{"n_layer": 9, "n_kv_head": 2, "activation": "swiglu", "norm": "rmsnorm", "norm_place": "pre", "norm_eps": 1e-05, "init": "normal", "init_std_up": 0.0276, "optimizer": "muon", "lr": 0.00716, "schedule": "wsd", "final_lr_fraction": 0.0, "batch_tokens": 32768, "train_tokens": 171700000}
Each number is 500 + 40 x the weight over the matrix's rms, rounded and kept within 0 to 999. Layers, rows and columns count from 0. Numbers have three digits each.

# layer 6 attention key, 128x256, rms 0.0393, rows 0-108, columns 128-255
497501508483502491503508518495535470526516520511465509497476489524485496502516497520515510491481504519495498515506459510491512523525504479490490510489494510482508523515498487482538510491482493459493488487515510519500492523476480499509486512492488482507495473493520485464470507514520495536493524488473535479507516503476467493511535525493501498475490498514507501493497465512495502503461
497492505486512507492517515510517520482477484464493504501514516487507512492509509489481511522517482491511483530529485487518493502507533514509486492499502480526482504490494484515497463502523502507511506497498503463470470512492513474491500498513468511520486495496524504486479513505509482504517511490490508513443500524473484509512511516495541537496487484561483510509522518499482507527483
544529501530507511496479466542500507486523491516497505523515500488526491537480493501531509477495499496520511501497499518492520476480500483478508508485499502487486511488508509527501529515483493504496496505506502494529506497512502494504506483472529489506518525490497508551502496489493514480502491518520503508523513499502512484472487522508474467483488502479520503479473509481535482493519
488518499512491504485517509490502497519520503496479518499516489516494501519519498516508518527494523490504505497470470524477513520521496477488494480505499500489514531507505507502536516494484490493522495459488493506497507520503506497489487493496520500495504490479515490499496502510529494522497514495486514507523503506517489495494508499500514491479506478471502499477515477487506484481483
520482503504501485522517478498488496518500477489494467508517491487495499504503505475518482519539516496511499516517499509536488472502528514479494510507489497487487491504516515509501497488518505508501492511507492501489509491507500485518515498479474513542505484476530490493496518511508512504495491517511507518498530530482479512504479498500485513510509507514484501509505512489506523497523
509509499497482494481489482480508524483500519508495492505508485475506471540483486500518510477473506495512524490488516504484495501481502499494511512503513523507490508513492501490504512521486488512474504498473494495506513479520508517485525485503507500486523537459470484504520507526509496490487473483502498497544508483515513492495490494493450501479499514463505510474488497499513495502512
505477463512479495503466489509487500480483491515495466492513506490477496484512491507500505514524489492518496498519509509517481495472527496509502520510521515503492497522524497527505500487506513518516506508529503486535508499524485486526508491511514486491532517480489500494510487500474509519492478518512519522494467517487478491506505494524487496503493517505485496518510512493523504520513
525514500486506491486476467523492499472503529515499504518514497484519453520493503483537467506488496492483538503505523484491512487463531497511492492510506537498522501465527517505517502489482498502479494481464499498532534496516506515495492491508488477493509496498478458531524491499492505496500473502493498480525479504495481491525484502476471477488473529471530507486484497493521505513505
495503532494505518488506490481499512499502506497475530490498521517503485514493520514497487486461486519506493481506486520478512502513459497515493468520479508515515511503494505479470487530504510508497498504505500489504518485505480510488494488508527489485525485502530497507495467506546496507511492496513495494489506479501502504501469493502497526491523513504491500484495496514471513482492
500492498488507497506515515523486508505505503495523475495510518513487525478511507508440507517524529512486487481499496493500502506516505501509472495517521462503475496494504477499511483505550498491516510527513513494492484515530490485517482483505519521493511509500532520472499515507495499494517485520508504517479509515491481509510499504512501501513495497519478488513534491493482481505506
499518528484494479502528487483505514487525525501471502523498515497496488502494480513506496500454514531508520504469479501473488493503484518498519493490493531514514489506501505485503503516501491464477506474504485504491521477494507501500516499491519488509491491478490518474491489495504495476506530503522500473501506505509511487484511506499496512462518516494501525487512506502487487523499
471485488503523515518495533509495491548500495477499509520520495491500526494501495508500511507497491513492489508512445501506503512526488473488482501494507485514508489525502507483492468499515500487511499506550506495502483523515483481509490501522501501527481482483524504484477488506501493524502518506507488488496546480492498499475519497494532500498472459525459499507500508514464523484495
492526491486487505512496450486530510483500519519497525500462497488511507508490512493523515470462501510539484495483468511509514501516476477481520506479509538509508506486500504492529502482474507494493502490500486498508519466486517528486521503477469496475525521495484526522515500511527498483503502516522512470512477478480515499497492494513489513489494520517518478492510504488484512500490
473477518505509495493517542459496493522498502487514486498522485504508519490515490516488515510488492498524517495501494505466477491479477517518524465477506476505500481502493495506488491517522513487517511501534531507499511512471515497519514488487516503521461488477491531499492494496533493476484533495531505507498505491493480508453517471478514505514515523507482530497518478474465497513504
528540461525484489492507454526520480488512488519492525518483520475518475518524524486505520500514487518469498508545513482541510491504530490494483487497485513492517507473484497504494515483503508511518494501488473504516494469504526498499498523484463501516527524516503503496501512512499523515515491507475453480510497496500526497505500536495476488466476517496485471512478503511532525503489
480507520482495522500506499502530508500496492510489497496513522480490501502488519490499530478507502493514492516466503498514488500503460509483516491471499525506511509529468516476504511503478507506509507477486502497517522485507523490488511500499481488490515511534497503499521501494513499481501503519514493499483492496489522492478484493513482497483525490480485497499494531492483497499501
508509519505490491505477462508507506464515498497505542490481507485488480488490497490510505499504493510494477511513509492514487491481503492478524506495475540487494529506499488502503520487462507496512500476477497500501520480504481515483513485491483506490526521544479482512512480529528504525498496504472491482489490493483527513496480519510482485484532526478519499484464510497510532530473
500480527498492545526543501500499521505487504514468504493472486500474502523508475504499502492498503512518468509463462516501511487504477497480502504496511514507482495523497530468533480522503503497506515499505513502511494485473484487511517495501485517469504498509517532509480506487515484498491523501523486511482501491496505513470513506485523493492489515525485508499528469504497498518520
470461487488489515518508486509505500543505503512511534478501512518488509529503479477513506492504501499514456502484470518483531517478502492502507493474489518502509496499460516519515504476498496467491495486512466528487530493503471507469504521533499519511542452509490504530477497489525518490500532512539528483508509504478524512526475526508483539492493489528498509459510497509528484509496
509493529485485479472492530514493516460527511473485461488535468529491530499490488488460484532494515489493491478476516503482514472502497501498510516489516473501482451483521491504499481545509510481503492522524532473480479505484505500487522494468517510468508539510516536493500483512524460448461479506520503513482485499504481523494497458463515475496478505476491503516509440483493508541503
475508452508460464530494472506507470539530470487511524527487497472500467507506514474516520505502483512475468504527529503550500506479509481493461501486483525496498540492476508516464515492492512508503450509504487485549514470518512483497498495532502545507505519525512504494516510520487480522505494521466471488482484468509523492517467545516499490461480497507489456530484544485524489483523
488480515484509539503486509497524507445490521507482541525531486483486528485490485483514543489516509489498515500462515467490495481500496527494517500512505513508524501510505530485503526484455508471499462518490525509507484520495496520498489485501466471480523503489494471506499484509537488496498515487518503509507514487479484477505494501468480514489507525447524504500494470531501508516496
498494494508457486484479518481510498518487500492519461498512533506500524472517484552475512519481519490498526521478498501512505494495521512488497546531522454498487474517510491508501505542515507462510487521511537508500493501487519488501523478511485454508542489485518496455533526503504506489542461473490531532475498510531492510512516516509519486533502482514493518526532489499496464490535
525543485531504463490528507484492508494513451477507477535485514509552482492512487489513523508500537544492523502537498481551462501499510516522502483537517502473502487509508463565490495484502498524506497475495519492491439521471504471523504513520504478492468479477515481466506526505470487539531499478443494495516543478489494502508520505508494507511452508526528491516477506509540543510479
468471443497470510505488480530513482504495510501492524518506558510494496498525494487513513526508496516476469523496507503509507475502504513479520509523483537481524511515506498518493511466451515491513456495519486502509530501490502492530513505509482524538534473536498484484511520498509476484498497504515494468492487461461530489542490522514486500484477529495503483491467508501510524503515
533509508498513515419507525468487492476495534528512485465512492508531518507509468481503491533507533486504544470488531419500538471495517467525526491460512497498486496484484494483489494542513493500489497505521517477441445537499494472480471495498527498458505524510521519523506473490514498435481515483526491489513482493502472514518514449500477492525517516494470534517520440490491518515485
502472496483509497566512480519506487488516506468489502534511507493460495484490473500502488495477512504526435487469491561559462477481481503474481514496495520475503507505520473536485518488466495517481467473510481497521533508500499495499513510487487496508505474496508483492487507503523498513478496514498504483498491500511518510497473504507507502450450477493528495476483513510509499511517
502516507478489488446492503510533509450467520526465486495549479537495548493513475511467485514492509516509526487487528504474515450519525488519516536526511496503509505478475529514515461543477487489516480519532516479501544532513505514500511490468497489513516504502517476517492453547529486441512487467549522488498504506466457528502499442490496490551500506467539522512514472485458496550534
472534515538520493547506474566530494485535495452473531558474489452453488541481547504486503454545541530518475481455501531465516522495481482492497547484505492538515539500507474483507506515483462493521512517520484526472476481457524514512558518501466504527478534491512511446477492505514544522454506540434471451471541478502524520434502527506514468496474488504476479512505497502501528525478
497529496546491507509541502535454512501444487462481477533496524448501497470498467548489514523475509492542503494472491532488542540477492482472514512505469493482496504497529511482527548514492495493492532498488504509521517499497522462548498456508514485509519488545494499481495539515503504522477483520483541536533526486483513485501548517534541493531486471443520508458524485538493491463486
474440483498500502551474511529465486527506483481483488465497486510483456525493524482538479507543475485493446534530462522498507503469467552442483475472504465508457477481445472534507538445447482530490522494478468545572512454501469498497515486475505527538491485485437512512468490523493501507502492471537495496458481509477526513535482528486486544504519540570494504460486510507550494492511
508497460527489487517527479516496483521527508485518526525515538495476449530548505452499474524562502493564467453472525516529539496505425481450547514504494511524491540504494513465491526512498499474539482518487464477480491488505496514513492515508532508547535479550519524487501422444516483487473484526505483494450461450522510485539484502516463497512471507518456530508470507484516518496489
549474559526568523518491561550413518473473493515478507510521494491559507488490488489504453511492533528490478501481475541502515527501448519504526474482494454429505433491471442503547548520435459534523513491451500454529538500422465485529556466437544491480486492546490524497486534511499493516485507485503496503568476485486489484518506514507533512473494498506533519457502453524490488503479
491438470453513538483480511464477466505542512499572445500538536515483501538520446391519468562504503470504462443502514433557503486471495501408474489494479560475484473466466531464526492502455507487514512498480432444444503486525499516475463539464557545473553468568462490475502463472514547475499484480528480502469470492446469585501433500510491514502476532487486598507445453474511512494534
452487519502519475463483520452555495538503460453504436483469504457480512532488449495520573491464482467463513552535485491528434520477550551505457471521489536504508482522534514513472486495527458489497484487507521555503502397500587479495472551538492534536498517441412467488517587553467507501517474495522525561478464520502467523478527473503561518481469547486509484472503533523506514493541
489498440510532471560496490486453466481481474522469536510525509518466460491507462534435495486512552460512477510488544538482501491499495527505517517523529496548486524487525513548428554491506440508475493500517508538482457519484467462492543516487525505566481546448493504547542521484479443523452506484563523490435474475607521475579506455507455470522479477498423493464545556522474511519461
496509489457447540467438560489514517485579518487533457465493569515493473537479499462470468513467520466465465474486519376518505451487508529388492475471497528538463516516467526493494469496526531490472564503516579448395466488523462466521478526528563543491572438543506509497482409455525573438507557474483427533519538536441486584535443489507463491497582543491452570557456457433479533528477
437411491459479501551529445556504512513525463491523531461484516513509430512474557450544466474517465479447467535496461428534513478493404505430463491421501450534458485555448577489443510414510525533478531460564560495524471489462414489548549476472558530480530491552494513540448422460472469513536526477501457479504491489464557452520471549524445516459511481597438450559489567467546531498509
476586527556521444533535517534559573536466432496414592501507333496450482489422509665419522414429493504493559610434496592446495489506546513596509525486530396581441518527514470551507514540489468521470478446520617586558513499461513496474551459494452486527399650415462535551437574582541428499467529549508561470543553534563538450448624492500528463544511486518481394453662541534460486480452
508433610457563512516513523522465559510546436477473505483487509499561465518479508456544483455484547518431495494471443497530496544533393542500492456490468418451525463520453464484495615469479474535531509501558568431537483496427454426518601432514543553501505487540485557530450523480443471490442468479498507487546480447479524468545447555534495557408451501525476462483456497463495511506504
602525416444438518577513455563473491457493497556529508541433513513551531415532584452545403538540527539512461422526551444529524475501484474500538556493525463442540507487402473539531530497499653489492499559549412425529485655539414471460490469445431498467537493539587534481412431412532520512551557524432411368496550559437503475466408507544445559438519443560515471580403387499499480525478
546528691534564408385526583501584562522488503431536468496460458477509534535444517430577515500530464523473580547536379546523487492521499486503430513488410375452532496527506519431569498529544527529580506494457532475596497445510640565533422433505424469428525551585455518440420536565467500488574491583451514594616472496456436524413554507498623568483514547558586480548490488513538469432514
523439498521519497482552530465581559423488466512487555491454479483554510565583458491432530545469515484492468458580450575510538367480494523465606515507470508548493451491455499523545514534448560437507466412459545438601470583575586433491575500419552533517541562497464486618572548557551491449566610510421530464580534477389578522492535519556481536450490476522554531440517403449539482525611
570452536503481504502502496459498482545578518512461515424461594490469508475593511536639492541526498594539571479416493499471542465412449502583572400506484550413482421481431477404294553471523548491494442509512411648483515525585489621476583470469513436500536558461509490509562448468558553541492606482501532541496499463527494448596410569482559526519495478529441503514477466489543482572607
494487447450469545461606474499430493544462500415517572405552575471544396500493503465487419564423426428429541458441524530559511434557371588416436471587503430457498511546473496494451484558477573460396475500447455477681533484566497605402576459518568516539472488497495467522577551564512368560419552493359531520590525594497468467443558538523425574426517387502533552512557541520612499506483
490553517522606610456505406549491456635516436389450445457489419414448454446474560509450597488477499575559474450533607454477527521497565384579445571525583568349506469513405506475557510571438509524554546582530526539489525500587523480461498446503500529543482540472569506598426484412452450496456458500515539444539464605545538573511540578501525504570445417526542468553517482466518461452509
548458496410522525531573582665566472529479433521542542548453527351483571405599476623467565444562470444612469567514423465490488476506474442617517550374530446584529481503456482487485442555487445489488492437486535459473549518434603533450437525494455396497511582517580515492550523478447470538491519487446493466460451473477506480550635564587618411404553542472414381476422444489505528553552
583522551472432479460570649480489435536592461485371489524483450467491457529484464487642562521412459473506502471476493477554421447576555462648606500605436507682510453528538506494537507511352524481552564435463394448398532465465486486593508505604491509484440465511524542442459557404495534502378544490462498428447451482531503564403412559470488506577555553375508514506552577400530503604550
444464480612472557446471475513524546463480463537526436567543427508494444546454513562394478412473486520526505516504495480508379553610427467524446545504475527593544507542506417457510487567478677456559546433540479547580418488522525490542565597546528592446486382509527481501424645536537557421612469536477503421483538486381518542556432676496534485577477454403506568519339485457594471425697
445398532643521514430494372449455476434583576451482518441509494521473583505511596467477535571435518533432537482541484526452475427456529467482487493558283432503542564497471444549524504556460448447552359461507478529509474464607481536566456433375428481479539497463523526536560511373461447546492506499450611493467611445422564489397524534551591364602550459598389614582471536532434438459596
515453502488494532421481462501501614583497514409501492454456440491440607515581474587567446490505608425497528513367339441432419530519528623451463551586520572499532475575535457524518514482544382525451557548509459497667596488583516517397439531438454516515352538534425593449542372447479490532529444344328470557550469493518514404483358588422367532479411581574490510463424483488460511495433
531441478553511547438495473511529372519469596560404561542581511435501560630499483460449436570514560456551510543476534565512463438529524556668418475565489419444449430596483494450538451462628502475400617469502462406506492449539555519465525466435516462467400573500482490532587509525432460513548522455501533440483537478587362551574507451482441480599482454482494421477550490483345565530368
456548467379417623552502502563602576505448434437547519481528572618457404537447491398563488510508547488526567386425477583397483522556515410475445566481445524503538371450548476559433501492365379541526453498455483463465432487568457524542471540594477534442412564427512536506435540428478492576515563500503568490556429442501479457630527470437544454459562377387541603429555533551518467525473
668513506477464486570538440470342525411464463484579430470517438530560522588508394484510453437448411456453483465480616495429440513449393502406572578416420584488537489555544402501499453593503531460592517495458535543476497430566468568432576502466502523483570530489562485428491468455472479437421584540512489497418578431625474468517604502610444472544485461427523546387513422579548501560365
581555487458596524485581476488503526482529539530424545431453530475551576405506535514513420585447403474510639471598524527541575563440549574449429475428612444477553513526448466533582434442504555505564537474448688527446550511492448515503442497443458609525470494458518544551495605421483476549540473490519535532481559482581448534398592567585436507512467477448344484538468493400514627557503
500476561511367509437350449545493469406378497482543511537376550496415615507449538509472619537597422482428489379523502451574654528501514533464504520510431434414482430445507552556463699541428540455496419518426590442487641449552467487433487519553511514505534487321525545449469479423542535480424487468483525350521509481487383549464505537516529602502543557433554468457526488442543607496521
499504553389528554464509444379447449588462490500445488463480504523526501533441459481501555484499604440514522590487506516500477591436518582355509449478543462484542570427484448419494544534479484483592424467458549498548522532475608323498521521510488596535492478447624470556532427441497496526512476484501511416485455445488446478458561495492471515414503486453593585552508512565456441513452
551499532597517585540583457483521490442491538472520538548441544589510377656636538493489462598460532544534391458450466464604557593528550485518454523464484399585482547492575530451516495419468540482518519460655501456572508558605417539616509556515484481560568640542478371530616459442516411599491451387576502559520506570513485402470471490506492464500410536527451525599421531447579402517519
575561385562503480493385491480537562468528457506397496423447483447492473626523481445638543476564491486492478484490607604559425472439503455497310448563486442591447486569565500626519529516519521534438427391697496455562442505508503391439455529513430663528435369548560468579410463459504536513490529441537578428533501525477555476514519520619558529488586422384479523611487383641478477564446
556498500457507396511501587395374485528415496501530532553557519504387450670444618397478580492492407437594530537517438530556522527541573498413490467433563574510436494467486501420584474659435526583559512460542406564570537523518563550533500664495556550543615503559356504436546536449469533446559581466492576435614392545469637481417487453432487455550480533477450474619467494736521462501396
523475446477536597533468505534498440546464552390509574486486569520551523339573545491495471409506636521453491399471628522572513487449527492492544528527442443477460562444537495520423454446526504441526599507518582471460544502374520453495415522421563573529373523491484514479495477445450485509497481562485470492602468453438556565394467501487525532469562500581467435519597438444421417543451
477469545463340615611447481454433498450618444535495493531465509506537540452579531463395545427492379452498530541621484480440517407421516644517559514535536606508531511398417398445568506539531396413490494568523501566503563601468538481427539364535490527603531391419637439422460446531466500607558505579492447569428563461518467556577499483541570600442466424317432492637488514546514556458470
504494424457433555362506515439563561355620562421482444479472502502465430421444536518566526473449469483489343525524564477488484497528564644501559539510620528283481547538489453403546503481434535461462434520455502421418459522388413477518447567562576498558533467544544519642596511586429287498494463475478496513575585572565382518459484446501582475588403521426456544528433486601484496528541
449445582375668512693481592595539472432585511553483586426512520532536635487567526422446503574545558438537501453490513542506492545518617464537581439516543423495483635598513469542542543527452482396583542470511461533493537495588473542574522455540449619472483500454505533499419558566431505478624502430505462473501456489516494612404524585490402459575494638604597445488506490581408507531508
491495519493500529489526522491545562476460502523480476498487468510518533488490544541484537559472514492496492463507474525508449543528506543547504487466517528536472510503501456508517507479497441528531553532522543460499533536507465533498503458517453484520503515483458534564484505556441497512463544467496538503542482516504480509468569447474495534451477454494459564555455461518440523518540
518475499518522490543512483491458460482457487463469526552537560527455498492525503532510434475509493529526465531441483518509418509480548494480491504506490508537535526511492433497454509487515497502492516489458527489462438566491484474553516477529550503490515500519464548491557534501492508500526513484491494509520417555497454533520559528466538481424500486542487460471519476533484546537455
506500515478464456539492508505498456502552501479533532543520513474504525463453504476537514521509510524504534501478482526478499493490500506428473467488527509482523476529564482512538486435510515476477486547546466541527449521435424509485508520471501449527476544455478514484506497506545499527493484435476484423507550478525513482481515526536502500520559501525478482449480546500422546495468
524516503519533484485476546467515517534533501509505474494505521513535520513534514486517498537482451468497519516472497502500506534462538530459507502499465516501483536487547550494427492598451480493496481498476516499490425494503520502474478447474480477439502568507543472481440527536559461511504498455535465519522476487509513455564507487485508517574519554523537480506500459492526506508537
443556502519481430511497477483460466470548513496529483498505488502501487491544531518512490471471523498476492496527551488492499517487515498496491446450462508539574501481536478511473571520443510491493512566515507528493541494505503516521463502476486486502558541542473487533465489493573522491534482444533465500502472534503485475494489455563527527512451526441460511470439500473435490590458
518481453545507466499421454463487485453522497528500517476525511539501472483516530433526503522561519504541459472509455516459501514509565520550470506570445485492548535483436536531499468499477503570530555494513514514532539504508535537509544542529517533444512551526517491505535558483500538500488493510487527527499510484496485526515501522534514464503568511525516467475483461548523489491499
533501548551469510513462529499496546533523484534535489439475487533507465504518547506503604489455503475488508458519468504519594477507503496483443462495503463508480495481466505543511468496498504498482435516493492527485444496507538544524534508444521469455458455545504503501504517562539547423510450482498534521446532524463539463495515520525503545558447453519478475506518488478424489517488
532461468546476496510511461514504542497506506517521483529430502550498554552461410615505510531495549518533540481510464514508434477530472553526574495504506523471466544491466485502492460488491450494497442505453561486479499515499472503453482510510469469515507488457464471557466547517461516539467511560511511487524455497498530499485520518469476574527518449537459452496535468544504500467515
481466477453516470486473491549490504543573502478528491503539541480483502488509497473518484504535567491507525481495524502498494521525520526529541492494485459518477452494519482457455484451535503463587481443501497514414545479468528554512527542487569556532453553482459461473478501511467531474423489434445516479475488531492534485489499528522534423535439497481502551469537481497538550480520
461502504470490444519475482518485479501458513545494505451433496498577498497562519486508478485431447531477442501497507492524515546456534487471537472534516579515478520473514533527503513509485470565504534463524483466507435477463500518487543470522490433411549462540478495547489543498453497490459501536533499533574504539419473497528527477452560565510503545541470502464446437494506500517488
447504460451560485480461500500509529471533496502571512490496495502471462458520557505465458510532476506521493520495495515496554447549505555517520473489453498523454430471520506435511495525521491474504535532446480489492504473565478481483534518515530528492523482527505462439456490536477516472529514463457539525445471473494541509534504557475440473463506548462553505543522495441443488515543
487568471470500495533471513484434521464485496459457504446521507519470499461532462450491465541521457593472502508474518472493520562502488519557533475512535481525460455522472530433496489517469533457463498525477559504487479512516528460497491477483463423462494449555441478528508536493530416490525526512491516509527543511518487541505463480513491476473494413518525535501441468443484562479425
456484522486593493546456529555563508535480506493473515467500456485421446543496497505549563522512498466499459485493542488508474507450492575431529491502498526450597552531466488492515506461479453516508522511542568520516506462484513517454505514470396595502441551502532479480498476505490526468459497499474565433541479469500515476504507561478584486496392509524439516472495522542512536525525
485522575484555517491515563539536483491503486528515483538506529555517492561570502563475540441513487477505487563507526499568460431437556478494499432535462530487514517496466501498513521490450494521523473472559500479507499522485529564526506431514533501519476504514497555498540412548495390523497521527569585523450488517515482450495498478461483434518511502486436489433468536557497552516547
459503481506510520505475517543465499488541440465526514531508478488508516511539540511494458498454546510500535506496512519487509553539564561459465509495565502500600510425512444518465489452532533543519488478519461512467506479514514537486510506509454490484480451478506412455505440450531529485483457518524490507467489547544516469444461491494491537437480518474490517491531484515547494468459
485463504539441511506538536424526528516490525469473514475509542493441514494463490476511531551516491481432474470498531555484503516520441512500474466520502566497478523515448561522512484528425429514536516443458512503536498404489504473466534512511535515509524555506511524509554532556504521485495470549522522489584486541444504493561588421465460561505489523489481490526524483457470473549535
509457490549497570609472532496548606523489561472501460527484501461523509545513535497472461446465443462521503527511463525520567520528465529518497488528624499574499514461539482518452527512520451467521494501527515492497473528501542476562490457518498476491461474548529450519488510507515511495501544449486486485501494489558559471508562481507534512495511521470482515494583529541467472453492
525517556467501514558541515456504542535494502501469524479429504522480492471538509526534483469445491497574521537472537442467500465480429463480505497521465480444563554503515543475510505520503464440533512543496486512479532509517458417487417512538490516518545525526475458427480516466496444593482513533431512507455507514541488481520491529486498500459486484478494520487536431457566503523572
528468440461532440448489538562552461522517538516442445475460490537450551479471520447495488535516527495551526513473494484493475497419489530522498571510517540579422519507398571466555506532498465459455490391473528522503492471516446529502464486555539500382451500524511508516448561526524573509484479469560457491488506541521525433531556489492542544500468483550483499474492528557453523505496
480523528583437497576483526475525564535465532537505539552477501453502487365488453490488449457524484525539437542463558511505465554509472465492486463558514464511471505494536530479469486527521569474454504487481524522504447505493430504473478491473518511476569508539482503448484464483529598491505484448477460513482426530533474492501518512491494476454441512538510536487572476506476471420403
480530428467450547470497475540524469437494450516488515523506525481485530594548509531590502514552537520469469498479534542464520521547485514519551531461496470418500521464506471476486481476576502492559455556514473499576551420447516495530507476486430409519501541481478534543467486487454517457508493545545541494472405460494449585532492489508464539517465458528506514522509500558522557497556
487568521519514494459485472450529507518498485505527467559560555530464438482556480544494496459503401444518565526546530577519561425510494492510517506520557464396526451517530447515471490521452524470504489475456505507409534484490484533476548508467484454546501497438492485514435460459546469529534477523476494486464458523449567557496532504447473490430559468506523507520450501512484440522508
513498557545476505550469491474448531502507569520518466531520528469499486466486490514581588555491459572539540513454513500460564539487555483536449495474525452514512569465427465489542430397545548516477481525458456537514526491491529463436492514555507535529493554495491532560451484549519515506456517417483520531483491480459462511565532494461480449433488522478504479497506508520513529517503
488518461506569469497477484406491501524480449460520550545560531490468537431525491446475518577474446548436491590509499469414466469589563507490479509493429456567492494476473482484487486555441530507462508508527576447496457516542465478475508525549499562527497535558516516478507496550495440549491586495506594520560502502520517522476457470438484463392514582530492528463511449502483554524507
533477578523421547483532495430460535543520565524446518535550493541462520498519464449487466495490499543501497489534536495504489505472546395465488533535528525477491511475524503505494535531531531462506491534399486532451469535552489499445546509548476470452517503527548509501494546513507568510474464478463566522506455502525574525492506480479556487482482472493550556492460534533563542553551
531531505501466476509525520486506462501517504556515484479436512499522412470567489508422469457489438460429587514430556574533523543496432553448460504475497557471564504561454534556522561599529519568526547451464501423491499459420479529511533485456530482501488462535480484476509498560454528498501518504509500396519458423508464436527516530510450551444557515481525511494549553546483511492457
528560458451443516516513498477548482479512524564567456439553502493500549515553485437506495440504469566432519450426403576519529480492441564472527462495454496535455510519499496449559504520481505497494423514477543524569470421507552501490564523534513508478458484493519535502484522508551497531557463452562488488398425515490518464505537442525512529506555517513539504500480569470430471495467
451504543473503484581493481455507516451552491478517529534520453495452544468541556458527543563431524433567525482453517541439547599471445581565530506435483504556508498487483529517486531435468476491610463478506509451551468458508463484534516503526505496517484490548475446576468426543537484495383493525549461496505453448467432538465534493504545501609519482479504453504580532535520563468530
408457437440476420560524545465543475467519487493523496511537471582497454468480502500528489522516490516450504472488515498470456449535495491459517450497494438512501468493466475539456483479419455544421483471492464523442476489558501493447435542472571566491519503507547467425518506542489362440456468404518556474440478547453482483464522489507505545499520474535538376505483591519507523583509
528527525502447444461508586502497488458516495461489515527491478560491535453511496497486498453488530565521511544591453483470481581474409495492459497529530526559584522540534474485435466520430454488546471553514521538509476494527496457442495520590473531447483515497528462487557557457400470513509515504592518558523574467545500513519496511455594463561478488533520454537551460468522471634501
519497525439472533500466502483503437454458465460519549520556452436532545491470490446546460439416533543494506523490511462542559534491534462449455481486589577505488518497470520424475518524570535500506487446499480520478479621517493454516504530473517585409533542521515464446537471521631547550492549481465615606434504435471445548564487485546524517477523460533548532501520540465525482484528
494505450533500490550565505470444545485473494462477494522512493523436517535522533547489546461519510522521503528521483533483477547469509443514564498516483483532497501495550525495486549458453509505498499524533567548521469493487511485440508399530474479507520521560567514457496489533612489432486496518540504441497583598447480485445491542462507490452460434439448477554492520537518509494537
443502467527474519434495480495410519469488491537514504428501507611530486426557490454478562526509504526536499449500529475465510492461566564476511532461556462563559516393571403502473464507572495453553486510472459424468496504435482549470500481451490488567511532517509466525545518497477573549440535527464522536428566484510514491481479478461547494492561440424544412503523537431451466469531
455457384501513478469518504511506433503516461458471495456537497500420519537464459507495474487506452527455429490567460437522503535479490471566489501511494495550497551475463470582476506483481490479473512500518529481501547496524505502477445547507508505507552466512463490426436503458437473487506550465552530601556537509515492462559526511456493479525472430547471423487461490502510443539521
539489464477579583472506548522458472392500450554489510527545455464516474561567482480527576469510468552501513558451412509514540452497530537488501525450500476532548478507471473476498466452519377479465443542628489406521505604526504563394551519526487458447517505468504520558471543547468499438505511438531430515537479495416549514557574454490508513528459508528528546505464613515483523447487
531470514551484581495507531505524526480581436529486433489494460504523395469455503512479483510441551489483439571554528531481523499428529497502515457430490552515522466478525411510519554547581519472505569462513561472533554490492467560459484491503460485513516456486510517492505479419529604516568506460477596435497435464472452510575479457498413419426436560573414557542531504535479516484495
487516551468468461510466377513483520488442490463515474529466535610506488564526435516539448550481542475485458543520502509464530474525457457517480516475482493552490482484440501483500530433551536495515542497480502483427473530534502470558534459513527498549515492522462493480491476414576473510540501559462523519490355535459603460493493503572436483473501444507497503517476507494515504540517
522417480494454501494463455607486528418466493451477494493534548488526517439481504503454603494449503430409498536576510529481463466474533476483495508412448475518458558571503581533510560520479499488610563485512486482592478472501420522573550508381454492486505541516529484494438540570486521496566487437510484456495450574472593494470575481425505512491506612540512537508619608531538508512472
472447374524547539492478489559497549483513530527475480515547497458528497442511517490520557488485473475544481488497540438494536541532587501443532553524448569537550494465602431520482517534522516473455500503499526462453472517524519497512566520505511469437438614544495461482510548428481491502471478472418529491459507497520467508547465531464540522556527523497498495551475568548508484530569
512491511481458469534449476502479560457549476454506470451427450519537541529495529500501427592489492486539457458552511455394512447470446458554536515469481480415569465519528483511535457535505424497519502485454475497355563535566526481548503421563489530494498523442548487516608531481478548531486484495467546435379535467521490509482517465441539453449486559552529492565531530510529498520539
513474584432497541474553448542501553474533538471464519487494469416516534491539469458534587441482467515433495404555551470456489560496504479456448551534522502496557548491525484559501487485563549520483455516548458562492487511574450538424510504613567543477518619540501446400428594503504554490486441494461450501513559534518470580520418527446521500489521501461437554474537469558449471442467
528511480505491482529516459564458451558505571592500495518494489491508604459539436490535546467466496553493503460534566451442440514503441525488509541455527514556479498488555483532466503523459512416500440467445506560490495577566459506421466478497489537505488480617524511527494512469452503533444381544444526518505544485497488622488427440473495519541573419450493486516431495527473443497532
502578459508489521471555469428520514446458448443527491516416487487486543496475481525521531528472474522506549528506525474480466448475559556472585511487519585480485461461481494477550513470404452450483504477478583512526444565532440491589472522491439435504434532521422448498524577531502532481499543483513518602429401536483516499479435502474545545504500506568503533470475502523485606507498
500431521509488526584435514499439507502540472515547510485551509530469467494427470468555454496566460497551518462567453641533556404519496575474454488477490511506436545611472475424477552413521481536578461536415509515527467415530459510478523525473536500468426482495495482444522445538495462472513476507471479538456507478493526453521565520592476522524549540514476549439548449508542503492468
473502445464495511495559469473492461482547510540501579513518521463577473542463532572448490488506499482535447529505467516502489558454466511500524580613485520479443526509515471502550515494424443429564505491454414509446468435509547599518524508512582498502541512530454467543534557499566477521517483548503568512525543533486422521530502524495477549583471491477424506465567513494506561538549